Weights of a small transformer language model.
Size: width 64, 1 head of 64, MLP 512 tanh GELU, vocabulary 1024, 0.878M parameters.
Architecture: LayerNorm before each block, learned positions, biases, tied embeddings.
Training: a variant of SOAP for these matrices, 132M tokens, 2021 steps.
Each number is 500 + 25 x the weight over its row's rms, rounded and kept within 0 to 999. Layers, rows and columns count from 0. Numbers have three digits each. The size before them is the row's rms in percent of the matrix's.

# up: layer 3 MLP up, 512x64, rms 0.284, rows 400-499, columns 0-63
# down: layer 3 MLP down (transposed), 512x64, rms 0.258, rows 400-499, columns 0-63
up400 086:521544522556497504569483466471478496510523487517479492531484523517488456464517519479499507543474500473538491486507459465484522483487492476478500515521488471524501489494521549527468514474504496
down400 080:501497452474497496596515492481455475521517516492510537506499486499459486517494506456493482523466496503517476516513441496506496521478504488530480490486500447495489505529480526491468529525481485
up401 095:532513466496488485484501524477542473525511477511502512508492491499533495537515482454502525487546471526442512519492496491529507450495464491504525508479523515503531488495478517482450517549487440
down401 092:483494470552479507465502515463523550525477481496512542512532473496490495500494497517481557514488493484538506480494504449465514528486496545489490482508496461495488508457455472484471473463477502
up402 126:512471526494554479451520528486491473505518523501484495509508470521559492510488450515494476501510505523480475459470459504488492517561511513484509508439487480523500538482502508538472512510482503
down402 119:494543519472496518518498474527519474479525494508552477466509472539484534496537489470488450521471539511481450532517481518518504486462504504520498526445473514469533495488506509485490486537498482
up403 080:490445504472519451497495511512474519478490508488528465477487512470557500497524505498518478489442538478494505546507505468508515552489506507504457530482507495529477509445486475508486520460513505
down403 087:482496488493500493523486502515523510476501491535469463472519507466502507512511499536513450510470475479494484471514509478488495519451441459487542487522474520467516455501536496508473478431528497
up404 116:503513510494507476490495512507518493473552463503489500493488502455525491473478562504478531434489514499531477458555532445483510517516536501519529504468516509524528495507490497484522487537498519
down404 113:505518506469499521464481490449512505493523488481460530540460444505491467487448454506469525504473475510496499517523507510495475471501546470511504524488509524494479473512471491536498486495561497
up405 106:534507496513483484460471482507472482492540521502475485487515464456460481481510482475534533504466484558461473515513462510482491512527531456499513500490536512497509531506517504466489446522483526
down405 088:531474507495489496492454487480516529491528494489501446506523522530494491540548489503527543513471486509482490496425518493444529450476502487536512495514510492506512473507507488524455498531485512
up406 109:514544502526520448477477491529472502527512515504506541493487474503500552525477470462552516482521484523492453469517480479516522485494481497526492513472514448500544478509484506521516481493452518
down406 121:519489491499544488511497505522481451514491456507502495535498494506454447484520491500510495499475507481455499551443537512499473480529505529482464491521533435486493495507506490503517486510529455
up407 103:502471482488490505512498533507496490481478477498492494487477431509515467498524508477506462503519516538520488486494496459498525512550527480485463492538499537508461536468419505512494495530531507
down407 111:492506502467525512459439481519514484491492466504553529496534501538516467494533497499479474534514519503470504492475466489482466536471498504480529495526491477485496510471540496529482455518518449
up408 108:463471502520496496512565500487521537525506511500502515491526506492484488516544536510522476485483514506505462515485521522484448529483511539508527519502462502507441505461466460530471543494506527
down408 108:486473524516485472487516535500505493478499500547506464472509545458480489481499539487497525552502537506486510517484490449494452524525514477476484475507487433486502539510528489512494545516504478
up409 091:509495500478461522475473464505448502519522496496470530546484497477502524484480524506523510525488486492502512520503530506470520504506524501459445461543468545515482533471514533476503533497446505
down409 103:480493520475468459464499507519541525529521513518520475511493542558525499467487477488522516476502529496464523530508538496488493477500509498516520541546507498501554481508498511472502465526556491
up410 086:482484459501448505507489538452511501533535509519455507462516491483484510531506541554486483489523474546508527537502467527505528512481510506481466507477510534520502539514462532512522492500512493
down410 079:471490504527517484449537497534524505497540507493486496541492550516538492484535509493536529506507499480532482537473481511514473527514473526521535522524503512509457485512453476507481463452485523
up411 101:505543460497495531488494503508474484519474490460520469496536505520463535523476526539457497530541501544463493553523498524454516474499502512472507517481500483489479515472462496484487522529475516
down411 095:520538498501469513503487484503475535513507484462507461513518499511563485499497498489482541523463497510534492469486491454547529504457513539505493483502479488496509471498516488507447438473461492
up412 103:547491523515483518492493497509506501530512504487490520518530512459507469494508504479463493517514527488522488422476466490489481536527516492480476529537463462534530452487516537503482508451524489
down412 098:522461491523475517533503493480486496517484527497454495513601481529496505498514514508482513531482485451525521522494495511510484494502477481517516536484473472499450505467473518486464485510540507
up413 108:512527513494523497542489518533464481489492531456452493486515446536539522469559528484503500517524538492488486522485521532491501464520513494466477523496541505515509507489501495480467497521462465
down413 102:506507484460496481476521466469511535488465478529511514511543493516491492484519476533524521477451506494462518515513488522483498483536509550480504504476504537454488482537438482485491480553513503
up414 109:507484493515452497445481499477559498512507479487461469490502481516463508532514493477479485504486519530513445539522462485474525478513468509485564496497480489474523534501520479469485484520484512
down414 121:527491483502522522548503493541495519491477505490527558494513511511498510495476528548476500466507463511489554440514555509524489537509521461450514503502510483485495526499469528511478480507495480
up415 108:544542489499432509519485472482486499505460509483484454497506497507540434510486530451504483490494498514492448486549513488513480504527510493484542505501529512508498514469492513455510529522505508
down415 109:473527513522493503492483496531495493527499521548477503484517535504500483536544545482520456516544462524492482499500490485490550470464500498551528515506509525522499495497535487519515552506546468
up416 087:476500528514485489489532517512506524481492511518494499531497480452525515488516556486527518507485553514486471480512516496503519525472492470460470516436507515527562494482474519489462511530455488
down416 098:545510521507469488482463532463519512490525507501496507462509493520494481486498515466507485497525492477518486502474527490498539504529502549476507497557506501470478449481500473564549467499544514
up417 103:536525463538471459532518495442470490499497525505510483461505488499508480537466498538497494523479503526483500436495492508517513472462498503486531514514468513459484515514498460487470550523503489
down417 105:522520476511526466491475513528494500494518566480514467474480528486482496554480456495530484489492524525525556500516507496507512509508476527472484479492507500528513526479565515498465462465492519
up418 113:521486507521478532505493502508508478489552448468522499506499525520513510471491482528484514463513481481469510468511523506512524467471491478489494471518480508525500476499449468570452555514496476
down418 121:521494531545520490510441519522499563481472521479472543502496485511504482536517508509478529488526506499509463517471489451512506508515510501476541511535461477474482549485494482477531492511470527
up419 072:502470498494494460465473512477452497484498514470525502480482503513518452468559525476497465525463533489502512507464497494525515551489550498513480469504516492525482493472464469532497491478535525
down419 065:500485485545498476471483515457517468488480453448476506500516495512468508433511510465467474514496474511470520509475501494501493541482516492507471501500444509497504490489468493534458469451498502
up420 117:506507470516502496483489515560519521504503536488474504523501556457470521465499499523495556474475509488485507540487546518502512524506486530477494529467535483499513467504530508463513503459499549
down420 115:451465448470505474499522496526510498534481473490516508480510492513475494476495546472470500489521502506518489508513530452478478529497532451532512455482515483494491469549509477481546496484534473
up421 098:536511468520482488495485482487517494504482492469494464483486491462462512514515486497425472490456500504516549466527520525475499526505514453527525532549520511473477525533474494493477515484527490
down421 104:480508527510465482442492519528495506538503481479492511513535498491501465487526441495507466491554502501475467516496524493482454509545491546495507494481499516463462521470467497512523457526504481
up422 084:487528525494514478492498486554539497528513458492487517522518514485546502456482501457461507516463520458486497523483480511483535498467505494537512479482534518477480557510519543510512535496524477
down422 078:457492498505455528499516544489517498502481470490509535467479465485503476477475493521492469476465450475512514503475493537537475514515480495499473458492494479446446455486506455497510500510505515
up423 091:498521499492465462505453493495507483521517467548486457457502497448497500541476487489496475489513546541496469479469517490479514494502553517486453526464481512492496518508512491548519477497530504
down423 091:484485486493497490491504530530524501486468510463511466504526503506488499471474464521501505496484494496526522573516537495468459484547467496474483499494529475524509493425457531476472492470493498
up424 088:516511483476548536479459508519539504518500501507491486500512479468501518474493505489504520484537433503521504517538459456532510473479474500542506476517518462458498526509529513494466549525498507
down424 097:473502457547505481507513509479459511530525484477527527490526493459564534469515459483516491521486513469483527488504510515508500534525497506511517547511479497500491508514496513463478446469527548
up425 089:485561523467537495477466484503541538506521515542469513507537551529500508492487528498495501496520478492481502490474505519521517474517507547527523509477480470492534511554471516474522518533530507
down425 076:503499489524491475503498514510508517487516513483508536528518464495493523493479528508467519474466457535472572466513517501506482478493504491548472518527517540480446485546485539511494504470476538
up426 120:504505504449514480480467502525524521491501511508471492482545499544494510467494495477536502489428487476510528521527493501518495491541565496501499508462470523501482534492544487481481522508489450
down426 121:496462468466505501524502465485497495502480517502471535470518498503481465518484519487488517539559504450547474489481485521520442501475495491528519507494531477483476493519507452445502504474532499
up427 095:517484454485489528542490533457484507558486505498497538477517513472493517457503523483494556544496470495457492474494502477477494488479475501513548513529497453499474519505506489512490548508480519
down427 084:530478479472486508496495474479520476467467541494474549464541488520525484526497524491518493519492527545523465503492475463518542496511483493543507473492468502555475530519498520517481531495506539
up428 086:487507465494473489491497497501503451566517470497505503486532511487545526496484524519531503518522476547473533481493508496468499477502512450497515491499508488448464561498461521482505508514518456
down428 092:500537501513515521480497498487558566535505472511495503489533502458493490505505542461523471521482485456506514496526512518508501531450492527543518469505478531493502459461516478519496497465514521
up429 093:572489500488483471475484470504499539521508506542483492472497455505543514509541492471541485512508513535495470548525492498502513512493471501542474481481503501513498452485521443524486497503497530
down429 113:491490506482479499492535527484492480536514539522514473461533520502446520496491477495510481516508517477492506469503522477478481511525476475529449512526517548499515536499567484483460485492548525
up430 082:511492478502500537496530469490444467551487480462503510494486507522514504500490506475511484469515516520516469498462517486509512522524560497491489468534465503512507455514501468453515540457532469
down430 079:461509485517521504462487476525525503515474490435484495468488452524503523520472481490499500485492508517463515540484505491487459486487462466504558483469486456508551487502514497463472530510495493
up431 091:505538475500458463484489521460519493533464515526521501549496556478547505517484510514467483499494508520452457525482513482520545540494492520485503491524542462497519487524505516503491508522528507
down431 091:526510567519502483485532533504526519493486483509477465510489557501506539491461469530490518515501501480553522500505482444519483459469497507510520540501502508468471514492497525507460469531491499
up432 054:542544494487503503489472493564508455510502504448501517500499505558509466480505548493479534500515487488499506501505500463502522513528511532513554469513473488510479525481451482481488506537468493
down432 052:532479477556506517504520472484559474493525513513496484480498468470511468468474484469487474512470465469503504478485469499471457508509488493533475477524497492542493476516464469503562493506484479
up433 122:486544509483499477491486533498511484529507459523496501457525498484488472545530486540503487521479471488503508536506551484491540506501501537483552505473462458483542473482524484485510452498485474
down433 110:474515508446476455453510504509471461468503522481484481471471505458502490514502508476487463522523500499519538533536521502523501561500521550480489534507485515491525467545506502496524499505503470
up434 095:481503502514497472498529487505491466512528474527490484461485524515529493528506520516476443488545496476547474473480496463501509524482516569489479507459486473489539493511445512503497499476534472
down434 100:540487498547514518486489472467465476444489516514502501502489470496511557498517489480523494511494487557501489510503456502474452519508530485509471533465533502535507472504544522500533517488522472
up435 073:549506499466549497459496475509485504460534500491509481495464529496500481476477515510478501483419518493524495503502486440508515502468513503500499553496517521536500525543504537487504502513488465
down435 077:526490507533486530521514534512508512494503529544527504505524529499481508500509532527493488513518487508558515520527557514545552534503529479504498493489478497481510507467534513546546556513484504
up436 111:536500500485523486486487478528488458515501488449511526539473511500488484479501485514491504494486482538510512449505484483533582460540502482521472495493551504525510464491493520476502484464467517
down436 102:481519466522502452499547521519523510536525531500530541485484529506451518534530460494529498516512463487488508507507537502523537497540504512515488516469456498525525493457501524492507512506470542
up437 115:541473466461472507480498534512489503509496510513476559530518502457446513508500527499476490490467526508476485504506489486530493485482495546503539517517491496488532467575505508515467475465499507
down437 112:494465467467463495494535510484497524473492506496544491485494519469443514517539490510469519513518462527489489509485506506481502511491518538487493469570474525504485468505454514480458477484504453
up438 110:489479476521491488507488516453491502502478510503488525483500454507493565518537493513495532533497498534507547525551523474519518551523482493494497472464525522495465470508451480494531478500501538
down438 109:496501549502514550537537525492540512461532553454496476520463501512518529525503526492529494523486451523521496492527510527484527482469466479506522513480502537540465501510498490475511520502500510
up439 104:448440506492509513526505503518507458514522478521495472450487427499510502545515478505506493521498478510526503484523498501499503483502471495518504497463505533511492536486430515512515512536541481
down439 111:531517485540511502488447479502504512507521477486509531507506531512494480459457518502519531492489483517419519503485515474503500517491489490509550476513503499433489535506512482521515479452465517
up440 054:453512511493517472519496498505431485455482507519477552508531505506502475520507491534482502510522528456495535468536529539525498490508528484518492521478491465490445537532483522499490525496474492
down440 056:453492474472534526525518470500484490477502502496466525526519524492524481476467483458497480511499488457486527507460500514511488478531483509469498473490511514543560515534459489490531447505506460
up441 105:493526550529524501495501527508477461499502500493551506489521461463477492511504482484518528517455516559525504458506524446489514484544532499495520518495479488523466458475541496502521520486489500
down441 107:471446504479485531537483487498515481475459495455497545502517477478484498507498486514495493583518448476505505480478485549519513511524464506508506526498487491494487495486478487481508510528448533
up442 100:493511507485514474487487530544498505504527510494478505524491502493488530433535486500493517499497477523479547474527482475473496543455480515540458485475480480472440487496492462500535463529511499
down442 098:507515541416518518482524509486451501463515478497482505507548491487485481494542497475474508516521484499483505531496493487516495478456486502548482495497530473509483521540490477491513549536497463
up443 092:516463487517517475499517528527500540526490471522552526488499501491501451496490524523536482527482540518474488532502517517461497506472516497526520498500475550493468530497508513510541572523483477
down443 086:486543439534523501495490503478539489501491472501530474519514487551480505499548486509509474509513496527484456461497465479516456523467476504524484500463511495473494493481522501501567481468491508
up444 115:461495495484491474476488521490535466517459494471469502471506496526514550480501439511510467506468526488496512492525473501440485516514493509486481559513504498490496537517475528494524553471474512
down444 119:498506464539492508518486492496489553535533489483473423507545476475494501497510514474486487481528497504441562475510523463494504508481493518511480522462489502511490487492529475506478536519515476
up445 046:493455504476507516476476507471470491467477459480499454448525512517503519509485502478484481449489451511491480490505420506497440501512505487478477523490513514509504502484492495482461529482528511
down445 059:494507509533487525536506494474554483510505520538466517515517513466486473488522495514500455498467471448501535522461498477493473492474494502489473483547501524526495495519512497507568459459487485
up446 109:555466543495492495494470515485499515501517504482527476520511502468493500519532457522533470499467491538476520475471491471494523528475515523526494502471475511512540475513515456454450501494465536
down446 108:511558480469536512512513538494517504534497490501552508520483522490523498499527501469523495496518490523519520522511480529506485539463489538487490515520466509589504533541489532517512498480514498
up447 109:510544550503494514509481540545492531477475448502493532475527485480507477503539467483481499523505487455492561523517504478523540491500509484497475492498487498466482492466531502537512550493517498
down447 100:494467503487513515459494510515481495493469489521526499478438539488460503481492483481523528529499480496474483519510537458513511478512481501543570469535482512502525479469518495485548490524464485
up448 073:505445488524520497434491543508534515514490505494504508528484511476475463526480502481481440505502519532494488487522489519508540492538498454493554485514516465496523524498524494450523526512512498
down448 081:511550515516485526508491497486519513499502480509503466483519528537476523523510492529538544523498519467512500525485548482511503543537506545575484540455500515478514502523493531517496470501520509
up449 101:494539510487499491531482514483486489490537494495537482474554543493528492487476490509485528463555480492483522479510485479505513521424488523477534494486480533534491455515484503496538532469498494
down449 109:486489491512537485508434459484506494524547521508449462487478475487501502485513526476516523491464523490533501485493515479503509526456518518460543464490565511513502535506488488493523488484476478
up450 105:511441434453456496499520499521484520511497471538504497518495488505469490484513502507491531542517522488514518494530472495508540464468485527513500508511454533477535484497497486517538527478540521
down450 098:487482486457503481507527496532515485476441513467463494514505468534545486486530551489507445502481474503485476456489479479485507469518523502541495512456454503512483485481523476521481490476510497
up451 088:503459528502489510484482508530452459538506485531478486474482520495486470512517500497542502538524503500514488547480517479546524502516474495510533480534503493456495501497546438479513515517455480
down451 094:468494551471488537509493498498493505515471454504502477458507567475504474534474486512488487523502547469501500526501498496492465505486491497504499499548455451498483528521517466482484516479542464
up452 091:494465494484525515522487457552473483514518462490490495483504519487537502531480526485535503453506444483518504468512488451482502518535507527539506541480493527521484495540484479474504523533528478
down452 086:478500482498469483540501464471514494492472470483498498477512509516493519441428490508481517487531514519513512533505527464501538567501518505536472487473530498486543500456522472498500478511494511
up453 103:527494514491502511473553486483488479530517470475466495487477459524515476488516475466513524495502555495532517478489497507496498488568527481438547496493510504467519504503548468493499498516485534
down453 107:490493516482477484496468462483512494530499473487520507484455551503489431479516513489522515482471545517509497502514497496467469456530492475485520514528535504511502457561502455499499508537511520
up454 052:527473514486495489495509486461492490494516533474480536449517479503524509499476508501510467565513553495516500520534488525563478534527512493528455526527465495477484504478469499460507517516500486
down454 051:537507520480575472516508521460503509519540434495480522531503505495552474518529466519524523539505503526485517507500514485527505516490486486546510508554499536479509508480486510494484522485504511
up455 099:529511519480484476492514497470519464481479496461413501470494481510505513526526549493501499496506493502533522462478495507472459458495532534450479531505507489517487454483498511519507501527471486
down455 108:461488519504531461547481493496518510496502476530489481500460516499532479505479479504499471489507480459510514529477571554477499487509533475504487527485521521535497557542502507500488479542517512
up456 120:538542476514507479515481526528445476489500522486491479467536443494493514495455478522470520477468464510492488508485479518471486517483558495494524526482545476516508466530496541504498487507497526
down456 114:525440432464456479492474493521492489501545475460501540489527470537544515461495499533478522480484530507482538516531502522521498450486515492533498513500496502505508513488513495517510512504496478
up457 117:541511495506526471545473497502498501485480524461449560483467451530500510503475510490461542489508519506501537478532527475454507488497507510486486493467538481474515463506529499517525469480495505
down457 128:458508522485466554486516510552495504521512432476514497492516481526484483515487509502494464473502466463510465542530479429488496519517494491501489508495474523507536500515481472473465507506487481
up458 108:491503495454555463471532523468514512458502531495497470463524500504480532516480489508525476510509517516517455506540522489482510453549509506474516496497509429523515498517491511457516482510502515
down458 100:519525496482508493465453507482501522449501485499496479489499491484471535469477454504500522477430460466488492490505521456455493497498458500482484487510478504484482443507476485484464462480484488
up459 103:558494473488485478493513460465521497454472507509490535502500506492538541492495520491494543527497494469545428536510519485507494524519481483461507504491509513505504480474473491505509565519500488
down459 113:515496489504500562485494503490496551502497437459461544505514443499525470488506511463527518528520497472509523491462464526519509507516487483484504500492514551475475496532498495508509468541511491
up460 090:490472511492522488468447465493498499524527489486495487495462471509469491482534455490492510520490511526482496547522468513475513468491543432482537460526520497474500520512503541539497484500486533
down460 096:485513534534514532521536531516457515430479475521491472489497481487479496478459502486486527513491507492499517507474515500509461515507506503452479568501486455457493459486501477478529500500515482
up461 090:531558473519517521559459490484490526517498476494503489509510496530490490506531501526490471468499457496482529482500519496540498538512520496505556515496522533487470452497479514484531491483448532
down461 100:519521489464532531525482505470463504452493506481553464489515477527516501502501495485525466458495535477477461546492486508527465484521477493496504490490486492484519481516448556471514474519500531
up462 103:491517504489520500497485516530510458500520524473526505474559520504502506488473553502492505481487539501492517510505528493419474480505532479486504521450482527550480459477488528514457503501511509
down462 116:523504505503495541514500488484512547526463506520490456514526460530495510512484427457527506524490504470515504481520503518545534509507495553501499475523531483451485541512528485504501486481485525
up463 108:479507520492513474485538453490482513531521514497477475474533501529494475473470483491480554490511497501490502509474509480459545534479509510441455456460507481515478535497462541509505478489509492
down463 095:547473517528507471498515506483480523507508507538486500527482501473488474464510507500484548482494463516493555502513530505483515531475489536484516488510517490561473464526513514476493444517501440
up464 080:492526514460476490507493490514525484545512507494487457535521500501516525504517505454467521484520490468536514455486499488522471463490524511494508459470517498464507476536505500532495469511581470
down464 062:452485470547499542473516518487511508460508500536485455500501477538521498510505470473508489537508474509475524485477496538515524531498474511490479489533444529499505528478487468490477556479488473
up465 102:503543507542496479479513439448477506498527522542485479454543519502465534497466475491480502501539479476501483494526506489461494489453501522509527534486478475493519475499519521518481525469486490
down465 096:477450497464536520516498503444494532511519531476506488542484529523508492505558525491520522502475484524510519471484451499513489532506501507531489456517490493528505521556483500521479519507507449
up466 087:508483488533522502502494476488542451559481501494521493443484495523514529480467474509493514514533511523502503485487476543480494453445503495469513543525515466488483483538474521504505511503544482
down466 082:487515557477495469517519524529485516551527515508485506544475489474546498517492520483501500528486498495561474512522515487452523529513509463514497514481487522519540523494540489535480519459476489
up467 037:470485461496448490534548501495502513497477481522508469504476474491443509526496521534533544497559512469517483474469517529483496492463527523486500474473511466508506469493515537528508527523493497
down467 061:508536519509493542534529498490506506466520496521510516534524517498473537497505477506496555547466474508508544515492497526544461525509503514531480524520500529531501467555516497537530510494517462
up468 093:460531528552522508482472520496501536500538523513488546494495495515452474468466437509506521482495509512455516510483523514510510494486460468489485511500434485508502497514517466467475499495502478
down468 091:475498489454473472510488467469458493514469463469500482509499446494545499510529495474487469473493445477498464494501486514458496521503493471507500458458516477499502528489466491512519522486454470
up469 099:500513519472485538510479534518486497487535531474518489529526534522498529508539470465473446454513533494474509470469486488526545485495467492463494480478522507507498484502543504526457529523476493
down469 096:504493521513468483515506504446505549513490500538499529471459495500511483504433516525490523528497476504546517509520487572485438526514486471500494487494498506506484489477445497483489486501505483
up470 089:540486509464493509566505529521522450514527480484468521505482530458498526480542492525518494508541446528479487473532490503498473526496497482477506526497537512549510498504469506501519478528476489
down470 094:489476480498528485516508458506502483488492488476514549516495478503481496498485517471484457495499506477565471484497505463529452475522488500528535467437449515508474497486500460518468511497493539
up471 094:529516490461468510518486513502574497470477499503484491519476506506531530527488536463506496487478494541489503510521533511500521492454493486482533470507486516482477497492439495529515465545525451
down471 077:488526490500561520500507499496543482428502480491501513507500524518493519518551495481484508522500528489486525514482504538517498470447477545510506486485540473494446510519481493512483495544512456
up472 111:447508500531496473483476527530441530525478502539523521502514441490532512469536520509550535501520499503508507526454518503469507514494505481465509486465491513456477526505498494528504495505468491
down472 119:522510506494486474473506498536517509514535517488504479513532491477475488478512485483550546499545502485518497487522514452477484479498434534469456527527508486512489459458516485477506492483449477
up473 098:532499480516500474491482542526463514505513486513507496530519500512515489497478454497471497459555507506507516471510451487508520534500466511496500500498518483520460480567495455513495466492566523
down473 103:546454523493475526516496500452503491508501550491502474469507509501535532514482511517536450501529464499501476459521504521475495501507512468479534489543498515449515512491477470510482542477511541
up474 119:522516527538517503523480520485488476489507502516490522519545459495512509435492530462496527496515553516432541484522471495477500493485501500490488489485458493501483523502560493464475478502504519
down474 114:538479539504500522476506482484500524496498506507494502539525500541437497539486487505501528487442516527497522552498474475479459503460487519506511540475501514506474473517493468513448485520461502
up475 091:503461527491493527446456463512474493517531501523500499513490463493502495496493541424504492488465502500482517478480480490540490499550515505511470500456488511462506516528494535458503499529506464
down475 083:507491447503486522499504504457487508491494498506468466509519503503491514501516538543474461499490494522508527508500529517468527529446534497523504476495498460458499443510498498558472489474474552
up476 087:510538486490499472463498460512491521541506454547507550490499520493522491501446507517489504501504470528497524539523464515490488542490532506511517545498499532532476511519500483459505541495491453
down476 093:486508488455501519529484525535476506519502462553501508471509482485471480493474533512486476465521517534534531547522485495504496500493522507560493492521482525497475489460515488490471456469445507
up477 111:521481500465550498504465481511474472547489512460478477503512518476507504494467518516510508470534475546465484508517456458504470520486551539504480483480490520489481491548458485492504505488529474
down477 110:488523483542472457474496518492533521477513514489522527511506505495508526470480509478516538511518471515491526482480499489520511502511539471441535495497514471475484469540533548477534534495442516
up478 088:485465539521546512511520512558488500487539480523562495492492488487503506513498524487546535465457524532479492452467490487525483473506487485504523500458492481508509511512484504465496532539477478
down478 093:502523538521514489489503490474514493517536462499474501462524523501517472540508493505495496492507509486498474501449520500498515518522436539475483468539464493478479518445516486509538454485534541
up479 126:508550486471476493524489525494468537505493523519508493478512498546504485497576493510479481509483481448471463506487525491486511513465485466480495545513527461481536481531468476473495531493509484
down479 113:535490486454515522506536488520480464464512531515477458527483504532509471470518489538517521511455504510496500499524516517443473512475475510480521495508487548482461531513462516480514462541509506
up480 112:551421533486515476470486478527461507456524526521477475498506493484480487515501522523510519521487534528446482475513488530514517503498478478499500479488520486485491489491501464495529487540452531
down480 115:500515507503502516469458476523550513493514508491492498526548495522527520519454519541503547508520469479504494544513535540519475513516474499467544508493510523495493523476514441548501521516523493
up481 129:505495459514496508506553475490495549493484456514504510527457466483516495474505478518507518486510517546486508476518490491461493502472449498450510533505506510526487543494442512551470520507498486
down481 126:498519514544521567480479516517518485512469441512512492500495464513468510427484470477497507472479533474514511543522514455500480467494490490509501522485478531516476504487526477468500501488485478
up482 101:543543510488505517466528491505539481541504473490486462438502512506481520500522494487460508502524530537505506502543512463519521490566506513495487493473528484457513498530517496486522511550506493
down482 107:491457507509496497539467475472528488493495556501518482503489522518490527503523509530454507484488487479528513488542497544480471522500452521510474476491509480511486453476463491469454486531454521
up483 101:509517495492433466515506501481471495520491506551506475462499464480496525534519480538541499491470487494519453500512537501460474506458488533501481508508456503500547493480512496535546512496504523
down483 096:486514500547484485503507484487514445469521522524458539495486559484459479534493498510497498456483496483506523493522492540474517482502485534497489459504528480485481487461503513482500503471503574
up484 085:494492494519471511543512515563464500498494476559537494582491472493483475521508463494526535478503481511499480481512486529483502493511520478503502499471481509493497515535556474532525492501520516
down484 093:518513510539513529514487522498497554479523466512496446510488464492516503508479527460475520507525462463503474457501501505471539500489521483528491500488491514467519468504562471520511485460475538
up485 086:488475502462524496522552502494465483533478503552551513473513475491493532517514533476467484511519495475494459535493526500533470530515483548535524492493494496489508547513473500486526533529518487
down485 071:540507492506512526479513529504483498485506507512466568495506478476464520473465485503441521492517486505467535496508512504507476534547535486535467546509492516506490489520519531461529508462463491
up486 099:531516531505481506552495509496513497467476478485509490472521530507506514460491518474533513459503524466469537501521487511484491477468489504419489511481496522497475534446472504537496530500540495
down486 121:513505509504480437522500484521504517514495501493505484519479472470467467460484471487503540520506484456546473545515509446465489532502497520516528503520524512555479484463505493509526495459480521
up487 096:469454486459527556484496508463525516473502513521472520521459457484543492491502543480483505485526520519494485504520461542525526505501499459436488492514510497539498503479476519499496507513470503
down487 109:505537542531514510489514519557474507464499513485484473507498519539472555508510519496540493549508518514491542511505518458519496502482498494508486474479528509536486513526551534506551482485528504
up488 089:534475498509475541515469495479507513509506477509541511495526498475507461498499526465495500501498466461467515476512477496540515484494566523480513572470544529493493493499509514534478530541515506
down488 096:493520475536564496530508514487543497485489539495518462487465466503494497513506544497493533497472516502499497525517560498500535486474486531474498471502521501548509481503468501547452485517528481
up489 129:510487481490510498444511503477446506488484499470508469500527439492472471497524523531486449528469486499516492496533483513484543509478518487507509490496538470515528530520531494460491524499454542
down489 124:509499495449509530480482491451524505524477515543495486534541512457518497511529499501520538510457549515501487516462475464513477537510470493474532474541535513488483481495488495471491531517515526
up490 082:479515467499493485517497529506523464510496502468512519518544469508503493503499512540468459509483503523471536465514533465496462539494503486509477538551501527512465484500489526459470547517506450
down490 089:521495529546509474523472510527492511493478511517500462475520509494512567474489471536470541485487520511512482504512487458484462491501484461467508479481487545480505491547498482527461492510529548
up491 106:535489487468476487501517503512494526512512487534494559514501474522487453522537512509497493502494451517524492504430533472507522521526532533512485479480500515493480473452477482528463480471464491
down491 108:480448529510464454519520513513490495517481487547470521514496475519496544487510502470503503509523512492528540525490523518464477493519509540539465510488483477532514467454486544495537483464492481
up492 109:465480557512525501497453516474523494491473492527510535489510465518522506490540514480533492543476539502539500492490518456521497494536500523465547488472492506482482515497500503442495474545503480
down492 105:500536455454493501481507506457498546507515558469490509486496499535521501519439520510492512482534480524512474514472484503470477519534518498505460471480465494481475539523475466481516525500514479
up493 106:546515526531510490509494514490495482459509515486486525498540499474507467494541547465509524487500520524472543493516463496491511492504535470478510533514499507500474448445519533493477453457502481
down493 093:522499479494514510460507509487479514500511525502523511498475512508526453498486527535504470467470516488471472464529478495500520505426515485475467551521511554503481488529520525502523478467500553
up494 105:507454475483570495514466485506517515458523502457498494451473494488499509514482550499514469454465474512508485463506503496488511520507531506510513462510506467517492515514456505450527508533496516
down494 112:509526488500474495473462490516488513521465454481514484500527491492505483477474467488517496462489513497490488495540479419482514476510519490491469548524471492476539451519480492486481502458510545
up495 078:467514481494473447479502526482507475476503496508464491529559500509468549504513502519498486482517458487475468456491505450451511499505488458493548477502500486483514467478522487512507494543507470
down495 083:567524518537515493481538493516464513518519479516522536494509506497488507534492534531450478539516495504504510477477543497504548527494514508530484499520507522482526471502493484508511510438490554
up496 102:466482521493475477492501492506441532464488505507513465485460451497506445524508522474511474470465514494541504457533523500499488485502536488517488544509494535560494500497474498492532496496524518
down496 090:500489495503495513510495461521489465462532487504533462522569524539493500496486498546493478492536488483422447488486515490470518502469467515507515518522499522499509488503508508521483498537468472
up497 089:561562478515484496487501509493496489484465530475522504504516488473467511478469531516446510475491472488504514478536535491516560524496493519456515475498496515472529492475543482483472515524491483
down497 102:489446457497496496475516499482506464542497485479475525442512530513483493521521474534480528498523523506483531471495520498494552498526537497520499524456446514474530504505487485519532495509474537
up498 101:534455528456488524501505471479477473536470493540487504517478505506503489508513490540514482483487517484539520456500447492496476496420476465488485484514491505470484533505488491507481496524502547
down498 106:531538563463515493493486479501454517483504533508521489522464496508525481460500548489476517476499506498488497509483515520497476533535531533497464514500489462501546504502467450450492487486524486
up499 101:471520541465464497509498489473488524554498490541519474471509491485495506502508511505484521500551509511525487514543494531487496456535455480500496468482483498453515518536473513490526525458454528
down499 103:507546515576525508469511536496502506467506504507501526505495502490477501516482469510535497486483511516491511488458499459508480545506483544420492488513509499526467465478527508522512469503527523